Part of a small language model's weights: a variant of Adam for these matrices.
Each number is 500 + 50 x the weight over its row's rms, rounded and kept within 0 to 999. Layers, rows and columns count from 0. Numbers have three digits each. The size before them is the row's rms in percent of the matrix's.

# layer 2 MLP up, 256x64, rms 0.231, rows 100-255, columns 32-63
094:430528510477403448476555522570439470520516480510612468423503564539513621477448498450472481456501
093:502512463566504454550567541572561476459545350513534484484496544503490522420478523452462540560459
094:491541517509608474505463521452583470407469455364493537485492498455589525510502545492463473465478
102:442455495571607492518443527430466440470571321464505516475441553471527578521482483482494443507540
122:577531510519548483542490526611486446528439464521590579538483526535540635483514454555478507466457
107:471497553524506450530408493492512519560428469523605464436474488492534529511476484449609434579485
103:566504508559516549469474500575548447538588396377556487561531428515515566565500558580546525596547
097:482567561615478490581447484513519431519477431559607555473540495475598552474493424490494468458435
105:492569575481563517422465479545407497576498498571504523497496486496510479483424502574571434581422
102:468542502540597508396476463549514486509492547462478462437546455483506460433430450426618471495508
088:516470491540480549462515415464504518463474439455483493567556509477424477541398564523545502519435
097:441503445534567458507485521532504407511412504470549564446554570555556519520564469475474424421394
092:471499591493444541401522546498518507514509442479474446578504470487425595508441552385544522564413
096:484565521468564582498487517520499482583450529400479555562480451577462478528451491527512474529515
096:533562461528580492523557559468525374507533427423555455521480498492495493498455525502411479528473
111:506553479448531548547534474545483518479549439514513508451618494550516515467380606458480539570472
100:583524518544539571543459480537533464510527484536617609537411596557514603533507459568444510518509
106:492489582552492494516552563518548498435547539447473553554551443526523490414478525542583424443564
088:455486604598494495458499479528506591567555516444513429492567628557511476406379517518442409453508
097:440509514434542575500501492575566477530468479408528484528485475475492478488527512527460443538565
104:583508502451510507524466481545459516404522515539571548476465420600493582462499485508477385552502
105:486561425495553436556578527441437474499547516491601449464424604538399524467409515520630526581452
103:505521440441503542414547439517475362445511389554496463511483555471526611388457466502541494575445
089:545518485569452495525500507537509421476528475499503598477549613523548506503486558399563575481459
098:500469464528500410481537466512429483492440485489517551487460490576479507335449457471602452507401
100:451524547535515461382470457485496446528472525496481544597462461464435515526365548367487566486440
103:512466492466602423480486473517567497511477402530509481546514625497511558527439474438451544523452
087:526565451518523524631543401517444563502506433482439576471394528458399550464483458495410470475441
115:564465538546525436472513497524404446460645392532522568517475487547419578522458514401561451440434
101:491503418453578499450463478550617527506483489388515562500479533513459552420504435494489400552445
093:473464536539565535530514550485512463504585489489492523442486495515424549533504489563506432517551
101:511489527438518559470418522490490484521622469512448513462496542515477475512505476554528535555516
091:547570486507556496492530445486584540481460513503511530502514579502488473427449602487518480630483
100:432545480569439479453427379438490539483530437482576524501537585521543491428507532543510468537497
096:456470477536485582375564547437485509451575397494455503474546511502544613390504497475526444524460
117:469520447539468437533569406523436420442532500421545508565488446554431526452447557391477530456525
113:483534556554559509582455451507409491524485544452561530499450590571470472500507490510472440470454
099:538476533499624498581516519506554552517614517504563505500505563513465462593494523479536488489509
107:467480550521452451424479435553538466556498440497580576486487570552475538524467425465572446618439
088:521487431589529486528545489639540452516469382538579466503483535434551504491492537545453507542364
096:500612540553550470459496413538476425462539485474503509409448593482548549509464419547463486587504
104:587478434474630534534513523499515446464464507416491519587552546574493535467512578552511506546510
089:484592523457473514547544488492582428404516483467512449502563529433580511524425581463470503470452
087:470567454459521525532529575531561530459481449512529461507550600490510503456511533539521529555403
096:536477488543505428529499410618482456542514428485478579427565554511369550467459503461497466475506
089:588533550431509568472513535498550399418457438504507514560450468572426508493544531379511507501439
103:575475585462630411521359473481538500561557441521506566490516594511446503540476496422426499472538
100:544630466571489419534462453458564417419580469550500536494451531516510611526470560480554551436409
100:541417455556538456524540495639477519495640531430553506422465527495580467517498478487475504545484
099:566568517515478557539400500457580395489502410496570517510514568503509540519488466454517538459435
094:483523389528480486412437504475550539438553446496564525534479584516554545447507571451547447534550
107:580486460512453517472455515515571504545519453479584430537513580495533488454501558389464438482464
038:534527501540577462490452443573483427428528399473537535524524535513534558441430566477492447533446
096:488508617529526432594516434555528508493545451484545461493522527580487525520518439523609509514405
117:535497511425482521428546530495471502503476444404605541611483534556485504524480512430640507536495
094:590557475577497518601451403467498526499532491509542411464484503498514545452414517469460441500440
095:471489535453498522532563490564466469604552557494570499483507533494393477526445539569540530497461
095:424545554585599440436535343495568503552579490494516513594460575512555454532496528492434569458467
094:544433457566476509567425505490483425566555562557503476514514472503568519387462532416540495487457
095:610532488450541414517467513589435498399557474558484624460532546559481543385467536513600513408458
096:559425587469488473399542510518469549551459459430593562535401496565454532521443489456567481449451
095:493454587535462518457391512591446502452557533454487503490555541482546520459550599484543410494535
106:503545517543526507478471506545544476465454434485471576419518525572494593415394526438414522541489
115:441546440609555459447434396516529512464472489461558427432540513446530544495456521437490446513520
111:525530536545601567527499490553505421488501450539578592450553498602477561453545472501501452609430
111:467554480472509485533467544479491524510463529475514544422554457460501467446504455520545407469403
105:469424511532529553438454524487476513480455470524493500486516566532478591505515538413529521493563
090:484462577581581447495475497392539538485588416476457601476578526447491538477514468540485539450465
101:564485481575512500551540507610556461467469439550515529601484484527414559517505562509434554497434
092:509460562441525495485497500598489475540481498511523498559488543484493482574533525379606416566549
088:522615434578511392509457528486470541413590571577578529511495518456504565512505452540520494503467
093:577480508541457557551497506436478434460529460526460499580533492435396498476497563522526506526488
108:489605532496578527561422493590554536471485520567514592526419541608503596551540483468468558466422
101:411538518550503406470431449550590450483502428457534451611540492414503500492534636504490455496517
108:527547491501536462465411450582413452526478499541553518565448562552472488425439497518496495464453
096:488554469549520463466442415504485475470575525487481516600501538460360476518402540431544557532511
109:477563531530546542526464432468617505440450517553463476481488614453526464481495546480506418518533
106:538550488578543528444550486546418488506556527509506514494476533553425563587488464540486528495435
099:515526471465452440430481467489467544444636496490495521543510468614427417535464510504521463498476
099:476515453490519451528389547588458509568565469533552567518588546501535488473500478532478436560416
102:533522574502485421467484434553506520486498427482479535491545562528492452500412471573486494521453
104:559521523419505512528488530465447489448497474419534676522526545504545523556487439541544525474525
098:547470425516511468474460463525496546467468492482572453480533455490579497488416588451506517486540
098:516485520508489466443535565529584473502514529423565477480470469517472588536493581547520428542501
091:500606584491503535460476515547556567459496485417624491497411457551549552455477469483530558542484
103:453478551544465487511546504530467436542502513459431610567538504549418591465474495440444463473452
095:504515540520559524514475490526547494472487491570607541455561495502552550456482454589611417430595
096:443473432546455453518511494608527443504457479409564495428504635412494528474538427476472459546490
106:469516502506544601406474509541466522489563531437507508544412567448522587479446474456493512504442
106:552464566463517409590488526492435443514478507518490512484450477396452521514450537477460507609465
098:556500549493526557456525513524567560378528503480564536470476548556526493475447477471463490514549
100:547558466482600484604484468530565525394519457508581485437452532509463502493515595463459522481538
092:473588547501477538451528496559575489474504437483480511443487568450458499584448497522549456543513
100:476457544497501497394477414544469475439493474502555512563509516484536504566488484471470485531432
098:502497425514600495487536490488470505511513468530544464471440478495536509407548480501497466491464
088:519480536569617539470483550460553458506430504510542519529565465492541555521531481530557431486511
096:472506549534544481546482531593517379458473524441488470487490505579424523438506590451542474481525
096:609559532471476454461551509508509436408585491465509531514448546454519501465506544618498468584401
099:488522468515604487572469399427593428452454491510480470481551574542527483453477458457459571507506
085:514465529538483485456532506576459448519456400504557490463476529555565482517440500427510423507480
104:629448485517494494565543503516477443423573490500540515516535579532385487472464521447567457483388
105:491525443469552508454536446470432474507490496545620555486491485544523577547550493526544404451446
100:481523558532527505518517462475474470521500484519520568601411532552463521458362455465505514485542
094:478530474488486619477507574484469516462459400454502544450532499551474582527438517388414499516539
143:509583541528475510408470475561552433521611514542483606461509473574521589442415495419558503446526
096:508516439455455527476507551547511519381529490542493475612540490513483605393513548453486499557454
099:594459593515509529540528483560496467394502535364518551496575564486466519475439521482545539500519
109:466545598484484520442530451484490503375584526492488562504441500576467562476459443486435488490530
095:597485518627500522473458486494605377522472453441456473472551503532441560508541556530520504513474
103:445527602538600467492483573488565543509456476495557588448520520460511538506491481482488429639395
094:572525510423474437531521424546473509487493450546564567463568561441445487497518481530510385543395
105:565438559513459521475407499628522422463494435529531499480491508559510603547468565488523502574473
092:474522497483499444503538491532413555456529496546472568561521564529381532455445616453525501550448
089:523535467598631425592600514519501489463553451485570445542521515507512497502375501460512500549531
101:527462452467608503557483473474474516479600490461502498475566565537574438411442607555510527499561
109:583493442558539491564510528471514498496527438431517436560530492581443520525512557519586456551423
103:455546495589525558551513522495433475543486481503519436538433472635474578447427483502571444479474
092:504594422547558386485517439405528518485599429554500527552490529577508519517481517478503545448466
110:452459492542561524520506505453541508499537482389576616511458511478561521515510563518476407498517
100:387535446559455574468475381544503492525546485488515542455527575467481515440466551516532499505442
093:513508438621569496455515422510455395451595492458498578492551603516443536476415535550501528511549
099:544580524512550448542565464558539444391456431466540447567524469518510491465492507418475507470508
092:500505448532514513440562520528502428439506563474472545486503620637459490504389505591489530540534
098:467530480494500514504508422550477456504492560508470605508381419596437482487435483479596485524542
096:512540515638554482481526407461510432476496406474519569515499515446458476487440637510429553514560
099:438520472537581525564392451479466526495602455488570560593598533468542497527514472468504441589496
083:463524585510566504477469562484534441477393521465474422583513419523351505535443531460450430573511
115:546593549512542515404411434515595487503531486447615575487524530481509537552464458492552482519408
096:585464454457534576474511463526482425476594489526607484483494481474472544494509502487501534504491
108:544631477577462509460486437550496467448443525515463552560493557475487650452422482511440539525429
101:459559495572483449464419498568456584480430552535509614470514508506479580542482508464493500487440
087:581500575489523510506460359447508546536616509475477441533523508409487453467442527515468472500545
103:466513528458533478431486488460523462457473466526611547518494497482504520451531537405458377521563
105:481671566468444513475499535560440455480520478552479584405421465476429528494501492476506526535551
111:588557428616558431479435415507460470517455502466528483480492499457553537461503517534471519527478
104:471586441529609492465452523489576505488570424517599499478456463473561607414509490543526421405539
094:525467531494524482485503429554491465479505496459474655590540479472438485398421497495539538428549
107:534481489545491575487488566485519448393460565477523525574453587559496516519464521388519497585561
094:516471448530554534536423459477479548469484469418589528489487433457499467412400519465503467451520
104:541570491526460415450394363516481407492544522468475552557514527519441544503445478475585512602526
099:453546453478506535441551506588447502527548491506562489464488450480496448463447470615497545481453
103:571511574553580514481479544469499400514469510437550479450555466451538524438474523458538523483449
102:496518495581490387556462377484544407512612439587567530457540490502484487485456511558438534454475
088:516471476477524446529465509572505397553423385527491456579499473407408526469529525499495546546493
100:463439563449552481529540457598443506498496555490536552513470514569465509516471484468471529570379
080:588509513557546508387481555591494519533505441496556489538495590533464540526480547536567486616584
095:494580476593507403490480494501501425480407472522589514535446634514573500404507502507569526524521
102:419584456478523497538512473465493524451552451525480452537512574514484497493516468485592483429402
107:534482485454559536529532479488506475511464448521509592507440472545543572538510484375579573521480
104:553420546530486410420602516461526452516512466456487592528484481520438533446536462450524522586495
098:574484512490622540427558558493566465483508531396470506468526454528524498544402565566573411524509
117:414491448549602428498402469594495474524472514536580540491504560576583504519452482507516552509531
095:488576535519514487500385499512545568504480495431539552481515545557543466418501520560505410484480
088:452500549553605444538484579477547445425545443486450526530473509457477469427412519477528522529485
111:483583535459538466502504470569460499480468536514475501445535506517497485485464561460631490623486
094:462446495491499446489510514440502414486452449437569481515571491584489505440455482592560580498416